Part of a small language model's weights: no biases in attention or MLP.
Each number is 500 + 50 x the weight over its row's rms, rounded and kept within 0 to 999. Layers, rows and columns count from 0. Numbers have three digits each. The size before them is the row's rms in percent of the matrix's.

# layer 2 MLP gate, 320x256, rms 0.0537, rows 62-78, columns 128-255
094:508398539487457467523506505520421445473583450562530497562451490518511421570493476483504381514485527531562592488571508467524532547467537513540447492510499498532481544396531532468465435523529400456528439365538544575418618453532464439520521443501520480542490479502527474569475616448505492432474460400492530546511512485434464498482476569497534611514535483462585455519584483461559506545507
096:426526591560516504572518512380527475540473573507398539507426475537540458507616577518477467586437493478553501516557514559470479448465588447544476547609469513545397518500521479553514566497527429464433514471553433509491553439560460579506457474458495483482529579537516476481495513512528482505545526523454585498529505509481457517362494497475472508474572491460503513524498435501447461510474
094:451505605476480524538559515530463495518429565479494532515463523556520461457506563456502534528497551563518551517506456553509484472440573512500453518493596469517549456541417544481507520506436546459459574500587395507593589501557554458568516553518524454505536539555630375546541582528414486431475567495472506443479479493455499459518467460500437539466585491443510484597548556394594421517465
107:515477447522484480489473530534433455483584527472398582609532600450546478484456441522464495590428502477577456444518513472495505458469557509461451502437541438469602469673565610469544494497554521560480446410492492494565507483572608513387491469605542565485486510456480475544444540500534451489474549519464495427541495554519505546474461438589543512520533502475434552567479540542539398494447
095:454511548522541417514543515497579570594558514551412418482489538676501385477539425499533459551589451425458544417533542510522450508445487462430480541491554554571563524491566492500489457578479499548538511536509472469411445495514498561530378515414472489472580486497464588553482440481442555551562512491409554377467458512575495480493532462412418534448489494472531507434576461464580443475575
099:542541510613513502503530499528479425504496549467584496452509445471558502510509486564474439482510568489431447567534514577437469528422538394552512542537589468497489530490568444524444441459459461655446595543551409563458528429489568510497530537513529494487454551496444457519561516582508404564561533542487472518411504478542516439547568539519533512532477533557487584381550516500499670499542
094:472516556437531502554519490530534469490494508543466435372541491523457505560541513448532504519539547475525526572422521570516471559429457428658471518465569508544536515370490562569489403510562483574509489462517480478461488469563506463526457558533454626500513558526541464550526417474485425557488467534580500532438461505539510429587544509424531536574503424539446610440490569558426528563485
102:466575588506496509509509472560465491527483521492511533541458343472549488480558481547490486585471540553560438479430551518475507420401489480569499468556527463498448577468430518497477499523476489499513503439456418477451500461533482577485473473540584530579463452417475480506425524498504506509561450602441556490453581490445576479494441530597496483539451431438504498491399530518535592506529
100:556538540471413483432550457573572571505613481563453561436538483453532500401456541531417496546496478557558507494445487520489467483526475452557475495486464525519509499501488570708423443480567428503531484447516532566555490598562485522483444499542482598502564549529468544427648508575445534457462491425490496524488453585486439490541471563439447483463490454557511528488412567506497616556485
095:531481500492494510511530540529580460518478498496415571548441498416542466546447635489483409523473444465474457450491463503593488615491520464476468446401519519538434453405451433495504480435514437490403468428557467508497460534670416508475462569476525515558427560467456419502462549448483502473463448531485548510552471441452562530535456576514611582507451469517473536446482439562478495581529
104:567460568505565459470534468426534464568560539548513629436497570523446491569475530545519439546593400486449513549495608483511502502489474574581500520548583525450552585399560506644543535468491503494541541475487471505569477493580518508530512478498414535546503388425498518526486575470515511466470492442504393493449578565562507464455492468443444557515487432470634486493553575490574431503478
098:551342577545501460492497356447437544561445523476572390462479447509445459496527556461556441451513458503506472538556640549471575478457535482380398435475471457492469518451576467495489508484549501554379520582538464536468485514473565495543512465478458522478397497459577475599467566563504523472526472525427515579448539411508551561438507494508504510469572562527488509602533541505452517463484
097:512479603550548482537483560519467599582480555413531481471457454500443479503509559507434613528597589413482507460464531439420507470528511532491480489485580524531411515524453472535446403522549428480509534503558552404598515489439469484550505513478492523491532533513465514527522560389548481489506408565519557445536446590512554515516476588524521601482478530518632439523507506538482498548480
099:463559479475527441514513472406390520476563503566470461508487446518472430556590395422525514565449539431578506511442539510518442557436578394572503511483486570438446547527447610502530553531475564487431546573540484462535441514502531585581510486470450508460546512564495420580642537443549567553524534424467510438497421608437499490524538507434511494485481413529514519540538495447530560438538
092:523420422434496492548501504497614578423499498455469394520593525521458604531564471503520458425497431465520468512517437534506459406477479480500465373501558542407526487520528489538484544555505461445437613494537527479534497415550481546600556539477614488422497481626428497516537537395534487419502541477516507512486499520495501565513427549514524461495563477521488476412464579500475492569468
100:539471466446470506469460423518416516544469588570479550530570511568469504451460487541514522424445554463525528423505467465558468452475382519510487492444549500577439498475570421507497530441483494596535608468501475511482585514599542528463444521488485456446444370348405523411508584490486480473439493537536539550508500498459561428481409386445476466425436551495457474505564607442518509572570
093:607464477577565446512514510413500544617467490476371512550455550473519492424528558435498521451427505514480425480498533469410519372348542512455616502530531481428478498570496602553506495453443536491511541390447446548571506512416517435553497515502442551450461583527423553508438563468570535520504505514497514550460508518598495549473463606344497440464548469449525446511499421516403500467443
# layer 2 MLP up, 320x256, rms 0.0523, rows 62-78, columns 128-255
097:472542493456565543498457541518464411423479484498409492490485400503594370472494515542552496540489398494438537509583500487473473527386533493564466462505433464514490474501512504442481474526539449513471513476447511463523438424554518491514474450490627494532537457513507502547400530388445549442452428480531528429488542537517603504456423440520438603413513525520477585574513456433528547604513
099:494487455449480526550534422453481628570488506475475504511511551513533480572565543492582474507484469506475440549479472466510530455463462530539406544463554544505499517563575494442536512464562467530605438449548538587547487482466544531515536499430582518524493537459501516487365626555555454497421415664521374573454476461571500524490482475473447563539575404540538476541546511528534497551503
099:507423496508482507540486578504432601538436531465604514497497596549503423472491571541445494545442572455494588616559499499530575505546538515486516512549495570538532511544530496470485489575584493561499478516501382485467592537559511519514430500469468518581496531466537549562563437514505529483538547453461482548488367534427535384534491482534430495515449410498454482528487462488525469507528
104:469534486517412487458459572484417459432593536468457473527519597486520545448543507483472489563504514567454385498535390495385555535439464424503545478453363415614491505465475504511487451528535562478551547501577484571574569536481540457515588518520431449468504474427610470537535536492492472493476475552484537465606446470513480447469553446576477545398539493490456458465488523528532475530509
093:530508622472514508513483477437564633464484546375490605548426504518549487486543491566425479536521551442396486526443378497478479509497435544453453543428474548483489528547510520489557425622425514617543501545507476549482566467507405533538499528415580591494519414563393441559418541522517557471512419488523452495506543566464512442427447450409487480448576578412425548546404485496570566418551
095:387547570569566565455518492409616497425467441539487466450503498497459477463508525428528434421547487515508483496482526511442508579498428432505560394494534490577436502437512506535540406568494535551487437515588593492524460393473432536538447512504487473482461532521468428607536479547514457454512575505503447405466503511584584495490454488521536500501581539503537465524588444482494458460447
108:397515488326437518463430543549485512458504507484528497497470485457499464484509469568526498445446535477443501483499452444515500510580460524556545447469545543547425447461432550498521519507542458515431560427483580512603505458510455561428517516507443459470535536473521590399536495506535557586543529477531467430535501538473541490491525500475507534492512448476542464437462509558573578531510
101:640496450557454530580502558405559570471448529432430556575516435473515489542425475477513519479451476542457543452521529497523423497456449524489517508557517590468530527524471407464518446536446432473487453401544538481469523493493541536451539571431506469471524518478511487447541495411492522487497447505557530468515549440464385602502541503571504505479496367435488530466468532495576434428506
098:540447433453466466448488475563495544568561515398536572449481478458449570502487554498499514513464450429658545499528435529553502486450337447510469450608531406463468550550516504492411451529535546517551554469480518504542605579554611590405429461553514446504544561557460521455443536445519485576569456513454479591497422441533451345480478527560511526520486512505443418479445586471596509368422
095:460517548581529552564490600527576555440584570532584503513580464504459530525532465423525529552440524464454501541603515517478416477549507573431449423472473540444528460521573481408487514577463451429542429480592554481444468560509487455506528544447533576460521587473574452568597471500438504498443490470500556497545548530476452539520538499455446382484439504489525486512519437485473573534509
103:506503418581465513470444438418556493482442482416430469554560522493464418529465628451622507522588432476545514482485547522585506475523518484451518554451481484516446593477583512523438523507433527490452497496562460465512573489530431476570581497504496421535474501522486472559505458555660473484549608478391535428458474426506480513636455522467407427521476509496559606527521511510373454595416
096:536442530547442466517594474480517488453498533517556519541518457457440486580553456489537505453526555447472512582506406417552559435526477505466455490535465500488513559508611442532547425514410560448389573495460500467456536515438486583476571588466447581471517518515553551568486589525425512416508496567477470574450501478431486450334495550528493521468498380564495389593570519510484491468393
096:478539522507460470484553482442527455463456536470486557483495463574380488526589504513451454544465513503378607489559461493468507427596565468560518454556522445431554467520548513511559500445436532496562587508627555505509558482504520548547502454420433496526535512460527528606599548501533464520607517502450402593556521516543398565468464484486446400642572544603514407464384541421540519457512
100:581496482476540417503409536454467474445430597490500466455535456469504518475526493476569530456564479435445415499523523527465411514524468463619458499527547518544594498557467463477504504459466467475619427474503562439413465487469629476525496527522458434588523451464554443481458441577458460504548549558495565561439460420347570456552448530410558481498476512489423438497540472625469445519500
092:514482519491434526481442533598473528497465491453539399401421487428423479538517537479480484518444600591434462502546537458582515604492586505420474461469528509507533509536429494496564441457508469512517489517493496577611557453473531447462545425513506426466531579458461488415386498472470548501433488612459455449450496453492473473485605530562529557518488505467429479456502535553435510409537
099:460503526502472511459527498528478628522492465516445553504435468401439513570434481468544504574473485434477396525509397564497453479407511500535481497478546512468550566520391567495495503455445490483519451515524566664566496518518557462539554540452481472573552577494568517427433460505486482555576510468527461495496519512548449474559415523555551481471548495481498554512528518469459444454558
095:543402536429513469471575497596546441485502480524493495503577484480516459540511430540499521520535476534440505459504500450589481525535494503524549512441438428542522472487398362576529486472433541476604507621463562580432502425423494541490461524487507495504602491417534551483593531556422534546470512550602548502461502553490464531349595469482466524503513453538597473438582458520554430543513
# layer 2 MLP down (transposed), 320x256, rms 0.0436, rows 62-78, columns 128-255
094:377569482544458362480486498475575569539564446424412473458434519538449543504548514563584523525542567419521473439541493546534553524527461421489506488537445530564434460463536422491415475493489494550475458543429581497579531473473485485510440573476547510543470548544536436560384511473504491510470477453422527551416432452532452540492458519464586525556606515446591452500504511476468482494522
100:502467504477617476433419467504503582517569489496523433481469403588485475582451541518540559439521519521444538469536434490504487490392474440530524451471475528514573539486596460466517539510493375425506574336525534481448483522538468457497523523522512542426466460448485530490532393528534538557466501501536506498467541451470561456563507444444458518460468540501541519534570528509572464488508
096:485518445423611443459560470426471470433528502477486462572551535502559577474505464508521525410487493417535552495539409581476401481465405435423572448396564539524469452489527478453458558559466542486485524522452621500505555562458462557531610537488538479446499614577434519495472532509558434609513471509491492490529517501497542472476559550522497442489490540337466487476532519423407487444492
108:475487554524426606416373523535507590505450458525544596504498472458486579615542532433483476516492542478505493438526441531465545456480466514493534482512508443531505510541547499556499444545471480494527518450480526543518495494473567462495479501507559489378562580539585591520436522472467575486460564543440495475527506467438503458502577505575552505519481431510511475468372475422501442528460
098:497524499481507436528493480495358372421426471476463552519445398363516583517409472504523486548472544614469454463505559491562493481512427506467539582489452526543481545542507483466431526420582527536543524439504453530505520498502524494511664479508539528507459449574492474439415591506471461539475446467502510561616520529538430510432525484472510500544510497553499539540433480513503502629456
103:501449488468437452569442500608545541472521507539621550476483506356524456441578462513504506551499445509517473508467498558513480497508490448409534485494509584447493573542551544552472549467507526548520557542585449513556483540511583550439541472528493538549515566587573525489515583424380470570552482470518528491577483582436569468509518512362392505469436481482449487457498638413557496581491
105:616472503506535471434507510392481489540429604485516453609583548521549504440495571510501456470478531423497473463586534405452551526571503575446486596459415574446502532521536396471534456498570451447515445576551551503474541545427504503454432475510476406473491484540513442479444478534453549505478591491370524447554468415423520542620553509584488434491500506387497477474570477446564416523521
104:529404499533486464546501519541514511602432459600483503459504363434573557409501487539458540534511448436479499590465392485436513460443499562540517491491418481469456439444554473497382465476500497558423560464451442536433424540513450527500437544548510469504504373503496530493420536521459527485442519530449484436500480544573537536527526448545508438433437500571457475533542522539512453478467
091:466564439523593453557334521432528486399545659534519490523441536454573510528533625481589506473512481473482474500540483507486537513500519563435483574479506420431467564462492466478438507478429466597581522605555519518478501479436538580573474544487432463396502410486505467390423514498545541576459522522472512434533604563386482501549469409548489397538450495474565508520534532598427473482455
093:471538574502514359432568492506399562520494412480457492577527507387475551510421491544425396485428514507482605386478424572402557530561485503516513419511451594494528447476555536478376510444459455467542559515549406488455496525506465500538506477543563479564463535444507457447445492535537488598470467487569392633532540515464401553526481519546475436455523542522552501457534497500564499517517
106:520458464460545500462455491548532520535517493515500566551441511516464453493538468408453499495520494469479452462508425474486458465448456411508518489387556499544477436459536474515464456435511465516471577461438429538596487544554533569575589505530506509479491583446556588491559443525570460451499586443537512660389466523421506462502531501469523422456487529587523496448547456427507523407550
094:500573555546382550453391526522534576481491517466535449472508550586465524560462503480493530506577503522488464409561551545528466516521529614528451430489456523469446554537396508562280542469521498445463452501534547540472437528482490487418592363528478430498466484485484563546510395422594552465511546498489493536506528431540475602519499549490414491578517489555487467412405472537565551532489
099:518379433485439630536578532487457553436529513459530412520479499525522481524492470511411538514535537466463426531575529490486459521460507451438481488468462497436517480483394442520554509550540502489556447536429532504489424503536545470493452561555471551475467526514507457444515495441515487494476475412547429541510489526517535455550485499612504462441527444486584595479601480493450549518549
103:472547447540474617432613515586552582508529478328457546438530474494608453548570512500457496408514453585546505523452505547573506435541446535550513479535564635399560439567477565477604502564489587544449471519517531474544512557617471532545467554543540509469463472524471517407539441533478446467481568409555545623486480538448534525477514503527513490499559570537620519500429501455558556467552
088:423466467464462437484573509501500528510478464483509463542582535613515512410428502480570479578448492456536519463526504489486525399457507457523592556547523585469461508492441519448648463499579546537484479572455510561458427511470519498590459537411413565585497415527405441542558512440489514458570535426490567494576534465425464545603506531515427463474484494499583606528498524416589473552352
101:439509413436521479517524457466519432432601522496445517584547448543430606473412501545465570516435578511546523439451502594517468487601511494438479444496460507471424458348604448470543501491547494553502531476483453446484487492454426517477388547568513541473408510559435437548554479408485476528561514531527489430517562460502489546492561439465493528525462435495549490549433536548537537564476
093:562490500519482438451484441396508565560474584423551566452560591528486516528493556546453434402480473515534530477522553501399590495523535507512498502479514559528503403586497585537579485565517497500444495561516482456531378442476440390513519452492424487425506454558515509510511569464466457498488554496506499548433538553491454510378396532490534461512487517521529502456471562488382547504501